From a checkpoint of a small transformer trained on Wikipedia: 12 heads of 32.
Each number is 128 + 32 x the weight over the matrix's rms, rounded and kept within 0 to 255. Layers, rows and columns count from 0. Numbers have three digits each.

# layer 10 MLP down (transposed), 1536x384, rms 0.0247, rows 365-437, columns 288-383
124131107073109087165165089152177152155095069126145138145121158112133072091128152094174098165127104084161143190144105151085127150132125046108113171135140134122066133105160159142124127206150094073138174149109138163087153116189087110109155180167116170096151150090095159115089058128204095102
081105119155080150120127109150092148070108059129186123179120206128048132178111175114137153130071097137097106099124098087173185093073075133160136137118141141148098207134127114057139126135073104117137118136116105177135085065105193122095124111109125205174188079165153073103157130090146131129
115110108145054134122130103198107163143117142132133120152116093132139128149144159186144130145114074117095146085116149122156140093137128188118107105113149154129102126111135084123168106127155146143089110165155160159093161170174141131157108129111085123092124161142148124099099124131171141149
082154127071132140100190087156126143104093141043131082071098101151195128130171154064112058140176117125154076147133173134130116133111088116116136248128112119129120100204173152115085123095096122132089109135119131176046147140146116102177083092149156047099086140166187143092131157126088121112
079124167123104182140118148106135131126112175129163154089168109122132133144142091114121059117111173166134095125146114094103109155102163111145135147161147090154123153182111127162118145097114129181115206084175170164137137146083207161117160124166191118041086101137091096199141146143105109129
090131108139163136129150110071142093125113150132138166083127113202131172094147149140078140140110115116084096128070104125163145134137155120131161115158127148071110108111099145133143166121146111172178111151122068161135131110084116121145119132116124132147165136187104166117096147117121140120
150144191120100133125072110109121115106153115121179126120082161139131070114103157138134100127141124181081077121109117173113151092151140121092096135105144129122108124108096161104122153103145165144119103165120123131133143113156127141111124162169147160126158164110132123149124114134138150152
166088079185113134099151168120076109176145167104063154193137124090098145124086161184108203104143132116109151106189089148060127095189075162068174112120125106125149109136138131125151097107130099122106094180191130162104062163034099082154085171153097129091124146088150153106141117153152116152
074115131117194153201163128208138161116143114141116152143117135129143162134081136119138147125187111170147097151116129154146172109109145148095130136130130113172139148131138175158181133098141121090132137124116187150106076116145097160131120114122165122178171103111100125110095172168126114147
137200120104110155158203096122156175179129133068120113091107127069070116127156148106123090162104145082117126146151106139083187093121158126117099045109142039182103125046114146110169137096132094166161115084146149162198111140074128099116133235085064104118144171073130087194099154142162133147
134155185129118163102031101188148075108133137121096133147133129133111129125111157141150136144090152112096080135135093143148169161088089149108088138135104102134141149160095110151163165118114137083095142135157163091176107130209129123167077132149133091135146119164149116094191060119149099135
131139145139160084113109123088149129145145105183158105087137130129107136132140119152044100129214095128127133148118152159125127077148119106214146090103124109112132135123150155148159131080112140149119145123140111093164122148113097138113155128105136088150102158115087152143111119149151120174
109120117057119082132055119073147132114172162109121093094113050149119127107133135099186203162142178152194060127125114049091100133110041115185131085140079111155121138112140145123160145149148122117171180117119108105084151077166189095155187133113091097109131168188181088177134109147132116125
113151089099082097156126141148114131156141124150131173142132118127085116128091180122159066156167158152170156108122148104124137119123104119112146104090184138131122148115162128135121120122133152124113058081103091117150117140093094185131152107096118109116153142149136147144183122109125125115
095172143111173095111165112133116123130158103164135143168132159097134145087176141133107096107110098123120146181110118131131142127168096114135140105126129142167124135077115115159152164121127117154150083120117118120176135162139151115093095125148074101141110124151171104126085130158141098093
105126145091151125127113116125087118167145137124154124130132093101103156153158076152147181103099135132109149160127141129114132135149100117164139129136146142136139150115149141090114174093173183125096123125174104191117117171138095120109153142126130162092128110116094182151082118087136159120
115148152132126131159175098088154156075149123100087136123100095123116090096091215077094095104121150142085102162117142115209069105117155151091138128196063145106156115114155092180134102115140113125115125154127102113179141101142134147103137154052129111097172132112119140048092106125107052151
157139218172128122093103160147114164123164201100156114170155176115023166120181167107125110108085094094124148197105111135094087121126168127120140147127089152119141153118183129131084150138137143113106210130210104122097116159149181119119078103083114100105125132097165214212084088153151114161
107124096103104138132110085141160178111186163105122106098167074151162094149149112115108117127084154141115166180194159108123115140096184105134154116113117141152144130144105122134133145117120185117121104130125145109132137124140160088093186133170143135136177156146141161132123181106094098128
088151107075138100147074141119078131166149173047129136110163078091098177119153139120141143130115136124191105145185092210130152102116114068124137137116090102149202148161122142095086111140137160042134068133132081194169217181119142075095123142137207044149164146149106105133110180142135147149
091159105143137120114130073117099102094102098168153150165108080184119166108166141117095143121111137156105150157152148153104157107084094094119129138129154143174160053140144182111121162087100135104091102101142131130172126124107109088131185119193144134117147122076159141121130085149143144085
131119172110117120162175112162181141094194163111076136139123172121161122108082130132216100149121045184066096156113143125146159129160058124109129111099106187151145127108143107166195156123090146082164158088134081083110106153109155048138163063098131135093151092120146136100108081145182135168
107144103064148158092183108081179118103118168119158135070110101136079129193116124069115127073162136190117145090134127098091098176149113100132140085159121132097139146185100083133130204081118123102131135097155150144136131168156118124150113174112163114117165076186105143097131119219124143125
095064143161099119088170103132090148095155130209199107080167068057097168105117177162060068093123115128167120066141078082110181095153103141076113163117113141153150109120114142093138213142124134125093137124130168135165170128068172075147108119154118130118075103149123090083169106131115086174
107119117161122096135090113155190084129155069119147106101115154155137182148130176071160176142135211095096064084123094152104139126129122067181092167134089098107165143104084105076243115116128160158204082144159129137147103096092134179146116160145160103159177165145160070130080138113140135060
172139067092148114087185122095132132121168111157089111140105092107142153182139094101199106163103083126130102109099141184141074154130114112096114128193101191072082137174109142149112101096157169091112077142141139159128123115105144099129177101171127106138168142106142157119142113148129163122
113080136116152085132101156097156075099096120125182158102119170140093114141108145086132197161159149141122085139089094101098117099073146151116172124086133176114125100115159135125166178117138137107099099120154154126083113128182079119102094112120155107133112141110120097099145150148141096112
111097162143157138156145122046096120104131099132135130120068051134086140139131174116094121143123150126118164151142177153112144149177090185156166179104192110131122087085134134144143104083125113093128147102093115179125118155091168169129184073117132162105167118135156122075101141106052143149
165191135116101140169106170166149150102110145122126124165066179116100133074157154100124134097118121140142178146135097134098136126129184101130140047105153157076093136114098116140168103081122088146104133159078128114096099127121103161207146099136117156155141177130152125140079157128198148117
111147165100140126092148184131033117107098107098104125107130087141134201150141070146146133074172141121142081098167089109171098141095196127139082151097112132183160166094094142115162182179160124016111154128081163117087105114093122117110140216101120181145148135130109080171137083119179143166
102073170106119168149094096168082151177094047165140090099199122125127113132059123121101174160147140117121123141097055203129150133117168085096127133114133119129072137172118150085091171062142156136141146174153093116063036095161101095090124142150183154194121149156133126183095102114128149182
141154206129163078168067125121138089153165127077148116078145104153154150156070145145126159146151088112100080144120126109128154142155157188113123094150160061148124140164193100126135117150155131084168142130078158138133138079158073125075135147185081084136169110172168139142149174088195087157
159124089165146136130115120130180103155126133112127099090169128082077068185139071138151134123167085151130111093155128133111139107173087108130118116146107112092116095086161165176069145154105161075203159167102169143185142071073148149135103082111111132126101122088118169130157077109161151063
092112136102164127110128121129133138116153152093079108133115091105095100110078116143095129103120097080131114108115131141054119085170123143118136131064199101150099138190143106187149100085165088115127117081135124164147158075157125146103084107140116109127120171116144143138132133112084129108
112154147127139102143105094123133133124103157140045160135137117158188160087141144142083212102115133145115125111164143136135133153154189135070176100175109152170139138139092137113172146139106099177133130085126056169137122082127097112184151187139114125079173098154126198122089164094111126167
150145116158186157098159130051110118133166142157139191074138099169110157140132207170179097136141137110116132179095140167182100204108114118122087138121085209139124163158162153140182091171161173097143130089126159130107084125089095159193150211153146099122109132106088150153064101065074138127
102120112095152116120104121128098125141158134128153126135140156231099132106129092151137166108088118158080108092131151125099132137111138116153147118133127126138127128096116126126106106147148103147146086130133101109123132075053109139134053142136150125151177114184131152178102157172184124158
111125119217040123129109075128110138073168127120203065096168210176091151085146142186139113195165134104106161158123153204101147117119136131148090127103167100101142096131153135150208110156101149119108034120162042179132220107181121099080140107129180096089159102198089114145165120115151129142
064155180081153146127145138178186159091105126135078105094118115168090112105063135147133058142133191109132225140147136112082156144141130035196149126094118112139106068121114135073149111121197086057103119096158075074097182075194133149108113071063123156169171108069145130154183152156102129112
115071107072113080181168093127125167184080077138116225145114108112129152101183185083191143132154083058146102145156153172191119143162065072144153167054127184082065120172112178100081093193132091157140173181128039077113138183160073163145132129098043133108178173134146137163094086121148118082
141156091118140104177109192119144141124147118145101116128119078151135109063184139145113198107045069110101157135124120109124144168123093125176115114158155111163101146080116148098154131130131140145119093131121147115091145178150112085166124082050087146160150130088118101156136170123131128095
169105150175122118111151145140163119126102118156088180088099112137123148129126136174146088134124116170127113139115129175132107105079127127082084109113111126122163072118153115106141117148193164118126110143122096143128125137145112152111114142120167122144134139155116112170101109116135158137
166122128139099189137123171140120072150086129200134089174175108123111118166103103111083075156118102102100134154140104018110123096151109108165145147159104106083091159184155127141189076180071176093120112169157095111114149208141134184119080129150112104129059112085086108110127129148061105140
127195142174095164180071155114154133125122104027157081157070110101118121115153130156114069127100119148077218164116061138142117108103118111116134141130115124166081147134174092135160124139176115069110120154160088098160112138111096150183115127086145176141100190101114170091213118150055138064
136158195160165125065119054073107121185150123173159114151120138160118160176180154189093127124118165157115067152172090135077162197101127114097142081129211109180090168081046065134140112112091098093101122125169095109145150072172164150168120112088072112143104181152177170136155152188146096182
104089173105114152131066140163139083135165162099195094129124183139148207197136092128127132112172160160115127105080191070105159118109152124134170166117164059122108145161115162115152131116163115148167167177096113136122160100184077141090148091093137130126165149179212161154145198147174114000
105123198149152143149157113163160101212118112180154130085144114072127171173099146075141186102140211132119131154063119045113106158142134142144100068097172141133151166142146103181172162079122119137155150120102122103229137181114143101118132125072120128144136095092089107144172167120154114155
121181132120122192098135193078092103157168127119162174150141124145131129137134102152076110106120135158153097143161125097083117127163141128092122141112153144132120177127142117160167100116141082132134124142144183074133151092149134117078127112097140146160138118131114158110082093118133114121
169126147095114135139060128092129129059129097083182059085192108105133183166092118115160117147109194129101110124153048170167109091187070099109098100142132103125098134180195166072136147088170131080197193098141149117100136047127122153064125034134083092090138135105172148097164168145160057168
133130086119097124114156234086149178127098132132221123134139146145190124093131144158131183136065167099190191100116115112081158075117076120091123128132100096194149155176125116120140164181177127137163108069154099081134115130186163195163110089147177153065115148195107105124194127133126153097
142156143146090127124144099155179107101120131105119092095133174175113114132083132147111065089124118179079148118146121187102116142130143145164124130092176104123133163112122139110115157113113138151159098143131145139160124151164138137122116148116165118134130095100142077141120125110101138119
198115160175139163111104047126211107082168128085131153127120103116138231108089135120143081140073107068075171157102161100146124168138171155098127158113094127135105125142148197175113099179154190125188172111073142175108154165178091110087134081153148178151144144203149081115101107118153076116
122131134111122141114143201134095105143143150122114150099085113127120120098170124138159092139129152110113097110156061128132211162146136105106127097149121158118107164104120172137128083171083134084155116097122126119093151098186122070121073089129107092090160175144156164161082116141153118100
124077114121135111152159141107135111131115122105142125099088085113129074137113143080128123092121126135139148123070163142135152128136144098097136116160137159144133115157144120147079145128112166151113139124146127100139165097152087125084110158148100137147106122175141124142106123118121127123
102178132103114131108091119150127132133101193098096101123137115144121085117061129116120115155104156138126170138151181183145128163116113129172161132152135123174148088141094119141092154178118087119113126146095102169135158102167091149168104103143085158171122135109128128107119147111152146115
048116123120138145132055144081130186040185076139197096145134081132098069158199072105146201129129113047110162101121127093120100161112171128119121174085069134188094142119122142166134132148213123082104112144135086177047140112107099153117114092177129077204114035085102115122170152097186155118
106150143127162068157167138143100141122098157180128126149143177123176072123120117127123044111133192206137109106174179138103147119212138165162106168136104147224142122128121219138081104176181092156151082085127159034158153081143128098093139171129139134194104140098177064189101135107117117150
082094126157097163081103106113160187165127141181121171148209141106097182163136166197123171122183138085121126129142104097089092198148179157168120088128131101202146154125160096112153124169201140135127194126156182085122135166104126084161120140168154131085151138106134125162156168104162206133
139079137146114130165128118129102134093141104115121150136099151130115126107123186147185158154121176115089073141140177139098176152109113134108142184144135104167183088064157110112153162127058146122204162141147095145122101135169125126062157154111111133100128112134160121131125105140122148172
108140122158059137150159041107190107121144097091137144133133135155136145149145128099200088144158145127135137178103174112134126150143124036028135134132130139134141166060173121124136118153133179109108107107153193140089113155066119109103117117138109162146141101139133102076164139104071206048
097147117173135116098160153162084096146107113163129115135161131168121144154136130156212135108183121136126116106193147099151122073110143117101102129181112122135132092120103145082111143095131098159106145105164161077088168129123140148138131127117136194151090119139174100162162167121089109113
137107154101103081132099178150098093126088107107095093089078038138182115121148168128195197047138125119185100081110053056108131205168085120144129135125116139129123126169148101085098127116132144181138128146138105142202136106172105161155123180121146119085142084153081140097152113154127046135
129052094131116120128124086131153101169163128119140093144004123103096139132148109166128085137172140195120106179128176164108077176114087109135129143192152150082133101125153130181138164074115125159153181138042098133149114144166118106077152104104190086086122129129145172051104113108121123109
097100104130135119132134127161150155103156124084133135131119113117152079121154101133112133134148156104119152125132156090131114159142117126120169107143115093143087122109145143156106124092135162104114131094142156158114090132120148150096134078126128133123121137114153090146095125132140115124
168154108102126130195164122113140170150154073095175141122184198070161125092090115163137169099124131134119094180097103151130141147130137137119115136134118137098145138123121125103101149100137111129114088135131158127100129112142096124129126106100084124116113103153100143126163066117139149153
104128141128128080171152131155173134155124130119158121109156134138118121135121107181107105111106113111114094137136127134114162133112111181134123120107119135147131094146086151117136080127154108141096192111119121080149134129091153139132128126105117122139124126101119148119082105093108132165
116143207136085153109070122124195148135111103107139122164121079073098080069068127129101126170138086131192118094071146214145170079109150132107112192200146087067132094136162112135189095184136105093137090159163155110167166150083107072132125114107094122130120155155094155117126114080144215171
138112087100111157117210154111115176137122109176124158188096141070091123164140144112114199175135122155154169150070132142126182088141130126049104123156118088120160114137141113124190130117098163158142125053146114047100060053110119146097108113126116104084138160061100133159114118159125139057
072108156171157131145082083191083073061088196086113109122143127066146092202107059063108169106134097106153115137137138132070159197114113113173097114128180153141103136120089169122157114123078133105076123164123139085096123112121160107126164079137160096164197167114180063036126117095192054098
155123156139116154147134204116115120163180105068110104149107127176151113122165186113123103140164117152094082123121156102096138057134076115169135146149146094135124205122108154072123129049123146097123106098099137079116138178082173117132127131139085149108152131171111102161106054140108146135
097177127138125104176127149150142114092137086078126104171125135170103123154111094128125149083127133121135138154152131136116161163121131113168141136113107113092120083134117086146146160131115136128126153126115115135166112106121111155175102131142125136138121140113113140083134131138189147160
119122130145090095140148128115125129165116135110099126156144126113156159104097122143115118148162206186124079124097135170170133103100144114129139168104157130156094118093098114144111138126126125137107168091141148140131131159106112167127106110152128129181163125115113135150136077122143127120
124110075046137134144110137147094100137099123162133160151111131125152114120141191101186108095093152099148180157199125067123132122109127110110125128082146115109038071114153147113113137139120115097091148072152209113063144098150128108107133143144123140159105157127178121174097148120090166191
# layer 10 MLP up, 1536x384, rms 0.0413, rows 366-437, columns 288-383
052164084147088164102076132140145085138152100176051153127132151148142133116104074104122137140090110126115164129097094170100177169148167119124103125091133127118110095088162119128145186177128127137119083110102169100149188132173139183146153192144193161112117143105107118126113182149090155154
119135078106127126141071116120174089099098087150138109083144113133151138128142097087094111162105127118108185123123185129191085179160133084190160091150122132142140142066131116087120136107141130183129175182125069090153082096122124110120114098099163128076165137194092169131104122162093133136
115131090157000099108115165105049119137094077107161209154108136135193128114079076147109122079106130093111096088152066110143107145033097199148166117128160080054080157162124141080112135126085148164162138151196091103155114077109142109141131064098179158152106108162113136133123186156134097073
147171126146136062131114136102135121152122144167125111138085099106165125089127158121117133139133188129170153177113189138068102114133160129134141134118115124127094150082124188107133104149154076086183096154123152116126152095110091139137069157127147153145106108110113115126119144117099139147
152135169092133124164169087138109097086153102127154112114157152135098178124091143154134115140139150129133151135128112159120099157078127130111121104140138122126109224106130136166141110123092129067116115151141151130105057154125140113139158087103172122106107169043151027074107101134148106093
110130128118174081136143122125118196111132102085148139178178115108141129149127073066194120107088114104172073132116108116141112120182143100144174118156149146133139113120063132123114105140129141100134129111153138063126151102121108173129126111176104069115126128138096112123162138168193137163
157118128110146122125113109140136127122152106136097079107151143016146149108128081131124093184113134110140068158077121097180175084109165147141156131126140129124105120119067053141123098104113135112083165103140149117149096124164141157113176103178178127181050196155063181159168114136140105163
181080104153171091175132111161182126161144159114140139102198127119083078156150129105160185186134123063069114200120158157106131124098110145133110186151152133115131160143085096134086120148141142140107108151136151128151120118152133100123152085175075138131102115169130120116120173110080106160
105137132163139189125080170111190171215143120063152124086106099123118104117127156104107098161135155094118104132163141157076212211141118135128140168085161102156124145123135088107119095028123062237131172128107086126148176140146204146139125183103134101172171077081119125173176185181148116136
101145107132143115194176167091147132098098126085100105109112131091128153181122080150107105157137119122109151135149126062107055136184098166111164157139165161163138132096119159093134163110113077142147140143171126096087154112142134163108111083186140182120123149169122056119121144128120152147
083129090094115138086099117163110119092142096110027105168113084123083255114134139145129173158114092132166145173103053166112100135125095092101156089119107165108119053140146117145159143149153143105186143088146146144057132161104126100198126125127115134100127105124096101121141101150116113105
190102139193123132150177167164108148175115159132139140115146122101164044143156145124112109061095135200064204162095180144174116058113249120165080079126159193113120092079150147155083121152115140133178105118101141181168155159110105107165126127114168108168211105116114105089099094103150083158
224105139162166149139106175137150100107143161089145073114124119136115100123113104103155098115135134154116150138083127117124122175119111134148082158078126122143163094136169113147171178174161164100163156152125151146097090127154173143147169147123162128118114116116141119150152103166144132106
123168157149135108165101159160164166140062104083144165127121118175130123173103130142145093144184145153130148120139144080154127080150131149131173163139159161103122113157143187155183141110139162110092135142108206191143167103139123098136156128095167123045100121099129157138105133124111086061
114102144112183120138113139137143139121083095101105187173118135129153134119148129100133159117141061138141066094120112103103114124120148098149134154158127115120117088141214071101119120210096085123142123117109105132122120088112118136143059055128123149139161121128136125141159136157073099151
149120099125129152138115178098099134125138101148125135098056110151177195161090124131099147119149153145139112157130147154158088149161160132133121126134138109146116137097117109104155146112120131107120143057145087141145142141129118126124163122186109073101129088141093114143149137132111184073
128109100103125122141056122126106126118147119129117106134137099193126118071143120107099183143133141154132141138087111119173131186099159094113117167107099105131128151170164097100091147129140133153108144141166102144114149140089174115106147091177151127156124132169106172097155159169087137156
176141148138132098125148088111070045194112101139119109116141118169166112077086113105147110166161125132103115133132114104153066165113109142076100135083145134101130102092176173145079174162105093134132150132125124098151071117100134107077115074168105116098150116119176154140119119143118055122
174192131092091164116124131085115120156192132150129126121129154154133143083067126138149132127112172077095208147167106144114107103099183132181193150121111126132100077192126191141174168147183112131091125175166140119121166113123129162219122178141146091166117098133204124074140105090132162145
177114167141140109153017153172136118137102158157128144147078149152095039178123110098126147073109172111121135153109148157177126129136165114169125111138108184044164157170164135166167112180078138124132158107102084135139100149137151130043198146132123108130214151161095190108134151154146130125
110149129107122082057139174171171132162107098179090137112131158116174107148153121141169113085141121128133102108089101132118134136183093096130095074042162118101156107183181128159179117131094157085208064110179128104147128101153136083191181169120184092126117097100084154148134172139089093121
093135107114097168115165149131145095139160136091104110091134101106114216092131144122075130168129127119112131143109123164163127096111160095164134179124174131150087130121133168114099162125205150184098098211107125108120152141115134152163130147111150120106125090155091073125135130150201103077
145113138116160074169125146099154120136128096142130150130112118148109097124137138160123150129111094186143133108171152115078111150099150107167129113161180169102127131089142148138146109128165131189173065130074126144148077127139072144117108151162148142143152062119124145108109123140146120103
074069165113166204107157104156132192137107156145075144130094109118177145144170176159050142082126051159119169155103183114117127127081172107092130122147110154141147079078142111103072108093154164092088146083150097156162154144107115129140190071157110099034113085093175187131109077169151141154
103148148163126142160142158156042168118124091094137064102149141186102153133143120125135155156140144102190117129100148120143127165138118149122135124109184079210105129105130139111153110188166095124145095172118117065109167148088168094084111123135141096149126144161119102135153092136159132131
120126071113129165126118128139140191140159138130074109143130087158111098138139141173130092162089110107123151133115088186129102109101149167155073086080171166141099190043149121107177105090131173128150165167138170102117102116177139131142118154128112088162108104108132155125094164099149099186
151153108195171081097075106119057109113115130140110081184125109129118113092100068193140154134132143111146170114144114165131149197142122148165120103112141160090184116092117118173118094060163149179056129168110081099156123118083141157162126162145119124125096150144125096132066116132087122144
132076079108163154164119158111088130149080041154074114144110076110111203141124141130145066068142063099139087234096171112140109159136151187100110187115109098124105130106117209109090145169104197120151140043155133172106123127089075118096156157111147119128121129131172126120135128118160148109
160156122116045144188085093135165064146173145224147100128125206213061133149118060130164089104115117134055101167107134166142121087184226107158048124158097124101136149164111083105123087096165175125075166129157100134104172218131162099090137113131132101144138125097091192101142083100098146120
142113101139106071147167137152140177110115141099131169097139134107145137115169122145132107111119059180113089081084095133163114073117136093131148082125148141105129143091136106158094103137133108091127161080103119086166118160132134115144136102118121149153146130152116169117056164170138089069
194197140161150126132091113112061186127122124074130102134108105179152156129143073111104098150153133179105153119142122187180107186091118122191103159105187127172118129148116106132118196135134124128099164142077173167083114131160150094179094066123117101104143106110157204166155069135143072081
099141081144133157158101199104093116084151097099157121174141119137138152171101184141091091093093165172105070052116205108165121111139100212129101163124124100168114132136147124126127122154131130173106173107133081111200136168160113077116054148156136130103054149119082089179182179124131133122
098155122106150195153122118130114105133136084143097145154113146166124100117142141102165124057099163059142116145113135183143167105105104169103128168138127129119168134165142105103113157202122132104130120124157118133103143128127061091072114195105115125139131120135143131120144103110128103094
135125100169151189076127121142111122131146189107141095101142102098137155137121078125166095160074126079103120116088121060146121151139079068186146157138199192128144116131217100144120117152128125084144178133091113129106153106163066164142129118130112161171144118110140192160165071157153086149
157123105139099111134148096140127080121150118172100162156113116147165178080132101216158067118145148085123159088142134133109135164075097130157157072138140122084118076144115087087128195104110140148131103130116141155071111134117125136166142110082152143131098108113170100114187077153101154122
099169108148091141178034168120135095093130088163091115168116132119144140149124119111082110153129054094105116120109184082134159103114120096149128123137153165132159158123132138109100123145126109106139135107108151131103148161102138098125120155093153148176129120149136121144156157161076139090
189150165088080074085133073127131091094160187207128085114141107100184095123164106103098107153086099101105158124109226183151052164133156137181150136141099110114123187182142121150144122115111103056109160112169208136100108121137184162065057116091117149093136115123181048099049197147085101106
204113132134134143072143163116117148156164077128150140108146141080131149102107178094153175125171030136105110135027173141094082112171093139077126158095154121087161138103150075139153105194136199111071152175169091172158108044062136137125142122107134063107077110138115101176078056128162100140
116107106121121121114140153178129154169076107131126063139156119102207123171099106149104147159109157132144103153098161149158103113116146141098093126164217098082112093168126098141071094181136103070116169135187073181150123072064099155105135086150106103108149122088154084113086118076124116162
061144151172135146065160083110112140071124115167131151105123146079126129162107141134131142122206118114202147143120172135122113084146133125098128184136099099136151142119139098115082163141138114098102130128130163118139074153095153168095110137160138093132133113137059152159141122091121116201
097108133118145134156116163108126174108140119118146072175117137127123102134111124148125078157119125118145121105118043139154161122113134111101201155134100137138140144131141115153105103086122115148144122129135131161162135088105143172065096138222130101140109125177109175140163091154076100113
124139148051164148140145099158115121133217150102126116151123102126108165131079118100092125100117138096167109102197162131130164111100193181137106122085116161106198126130170121160146131146207121175123140144192117145151085133100117158104117175137118092110115132165105143130117206158100137167
178045174192127089114069126232118133130146143140119060107163118119155142088136052135128122129159099107073170130104171198211056145139112136142080119117133111150170127127098125086065111122153152126172127110096124176157114189146133118111090089144102148128129150145084088126089137122192072132
126152169166114131074119144122128151108147164100102107107132140045196174127158150181160064173119106122104109140149094165153136067220135212163137112093105138200063133108137158145034132111172105095148144136144060140113119143103097112126092105077110104155105181113122165136096034178152135194
117126123099119115100107129145137125118159094106088140156158101144129109099118148117154096136128128161109120156155113095146104185142164165186126137122096093123136171124138096165128157117095124114153185096143076127111118162115170117134153114119131099108127115062179115108087130099041088141
043128065150153100197095155085132133158119138105034165139149138128114198126183121091107145145104141184159110129155182044109060149122082119057126129133162141104172133107081165143086155108150099129114084154099149136158230142155137084121128110046057124146044149170118078136108063193167138162
153101118136144101158094066099124131176136144098129152160132154116124166144111111128112132153140098100145197153079083121181157154105112138145106141167078122133128122110065105106156097129195121072172137109091098114176123158106124121141129143143140160159145095105109097168170117141159125157
132124159092111129119138134122117121149113166198084135122136141127134151099123098135042131147098149115126123149134089103141145099138255164103138185141145204131121110094091150107119169156136129058102081147109107218107168177149157136169143147127179196094126114092065115156097164132153103114
095137098123150111165163113148103117143106108147129139157093185187120193218125100100139155153149164110122118058116108237084100124128165131106088135120179119136138104156141133181072159109205116158193120129100195165123172156101145151156098107124073182126134146067123104169120165145145121151
109090125090119111129128155137108144128118095116083112186098080126118070153170097075108080111115126060110087095164195116122115141190144148071132103150151110143106100146162122143084130126111095114088096111087122139114048145112103171203155126134134137154162183153099106148115112139152150091
100152135063114103104099095157129126115142137194142124131141149143165109128121137206157084105147170147122079121153169118122148157122053099162116166093104156106117096070092136142117110137147130068125084152179132161146168131154101161111162104150175119119125053096138179171135135151186139117
161125177178139120142137082143172118154063118158160169146190098131086117142149082125142159128077061162172152130093164155121159107133125108092101129123079116116106130097106127123147132076092152137138090128118067133136109133103144075125113148124083086156096101090064132185146201193117136120
156175159131098115165126123099102156097121200139102107113131153095132159130145084064140165155099179140154114143117167125158151092090118122110090115136152113119128063113084093099088118128122102069091113094152154098146145144153144125068123151166136110095138102116073118124139180118164109145
101142104184136135158129136121116099150153129206148187136105090117146134105202123106124098090101096149135106109080132119183149132133115149136088113167122128137162101095114135127115084071093157122129086092114138113102117174084133138063146120148150134104138115148182104163096119109117125121
116119115133076129131080131112080192144110103150086174184137154106132131118126226155129158103114116136103083106113090128152137142134090150149078171074109106106102152111096131131141126114106166249102071145169184097072152153088116127130132142089116106072119043113159120100151122148166131100
061134141168208177116169170116226129102069194192089171159144097192137176137041095197129118121147159087153157142102109134132176164198077160120094104132118134095192123106128109178120162173170108128173160118132164121116144090168151113076109138130162160110091159130084095162074166144107094099
147167146069115166145078153125155117152097131178143149157160104128126125138093156115099000126140149145084094073122137143126164100139113153142122083146141085170142111129102194111217165132128078129108126078097107181118208133135128175099132126141124059184112172132106091103137114059100168097
187105155155115149106117123110160134128096169134134125093146074091069130163148101096048164076079102115140137149122067082126093104123143188129153116137118153101050121122149103136130203130109090109090115120146104107102125116159116193184093126138128138159144150116143140112128149178056164097
129137101167147134098067116090034134163201179142103057107006101104108065170083158145131137088111164126091151104148101133120132148135165118128112123097106084106125140104095137166101155160109180129128135139155114141163097086100142127118140149132116096095127145096182130192118173167149099144
205179118142165110140074135122124175129181098126100092147094158092144188142120121106102103180173125134118129195178111135137150102137136132162171127151143108121153095137148125080101145163169186121131140140137121159089136118158113139131117122094097128099190107142122105071091102114170147123
129132100119133084095037118128196200168165084102092181179176176173144083133159118113173125140097054108082063197147157167102164184079048153114102145073133069171137162056197070077245099157135180147126129172170140134153119134087140101166125098140127197168097112154162082132062150116140132162
178141130139067112146139144183110091125136147179094136070183110152158173114171117143155147146123163083151078090100104146133095123104155120137124065126126172116090103163169093151129133161138137094169122126133146163100122156073123088152135130110172100162093143135111125085150139164161132159
143135162138115102124155121109123097165108142144125146156146132159106120096093181135165094114126113130119101114077108151093144119121151131175114129181170140117107162137116101140119131147163120164113126154146082114111119147120147129149097178124141064151087150146126136049156081126139105126
077153100149167063154119099128123119150127132194099153144145112156127094137118104126185132114113103151178091153121114097092132099143174109123128130134120138101196111114102139101097091141092082095146116078130157139123088096086129161156150157165160146140148135121131166125149163121111048172
127083144125119192158072134105145169181114136135142138136129111091100131100128102130113172122110152108153202122129135121129137100153112138142158140161129078134092109090151131130122089112154146134145063120124109188154137156144170169068136172127124048118164157115118158149146135056130159111
146144099122144134163152164130061197141123179096061121255101182160150116120072173101090116108161065175101133100034198147184103058139166161134089100066169101133105166111111129116191097116087095175123147105117137144160107202100148151069139094184108129106140152139092077178116169201153119144
136140162083176150151103137187158145168034149123104114157121136120121138111170033136093151148142120116142106155132116147168134046102123085136117145063063133144060167137099106139187171167181090074202126119186121213094184086179127102117097144130111148140106147063092171132144100169152146158
171142119117079149094091137093089090148115146163123151165108142141151160106085095194166064099035109107151143162169100168069058114131158175162120131177115139125128128132152148159155201104134154100173123091192098113098117165138143224080143138125138165096165132107176139167150123140123106098
180089105051149105106110108167145107090110098107166115111144097070133140134113145150129106127096197145152177130149098153198104126157123097121178155045168084180156158134103082051089122160109134151153146127130165158162085134151132121123121117148171136138136133121131127121127154099085105132
106135108133123152106144134152088193102110131218107162127162159093136178126181136158131108174108135135108110119106141143116140077135141166103117112149103112144165168108157169061107073152124124172165127113139151098099169142086118147072157150140153155140127079090148119180162118126089135105
164150100142179162131187113125110124193133157123141141141097173120123140179072092134168141136111105116145166157098142141096098147179124144093118105165087121155151142120126144177126108112159109173148121149099130087121085138155138118097118124153093140133096115154139127169123123111103094108
119121131160167114159067151096139188086107114214119106146114118114134129138129106114143158063051135152152123112112177148090122128139136139111069150092105146119128103125205139134115195110113137087195147127084143147156076137103108122107130137115127140132128098145191120119147101140145114170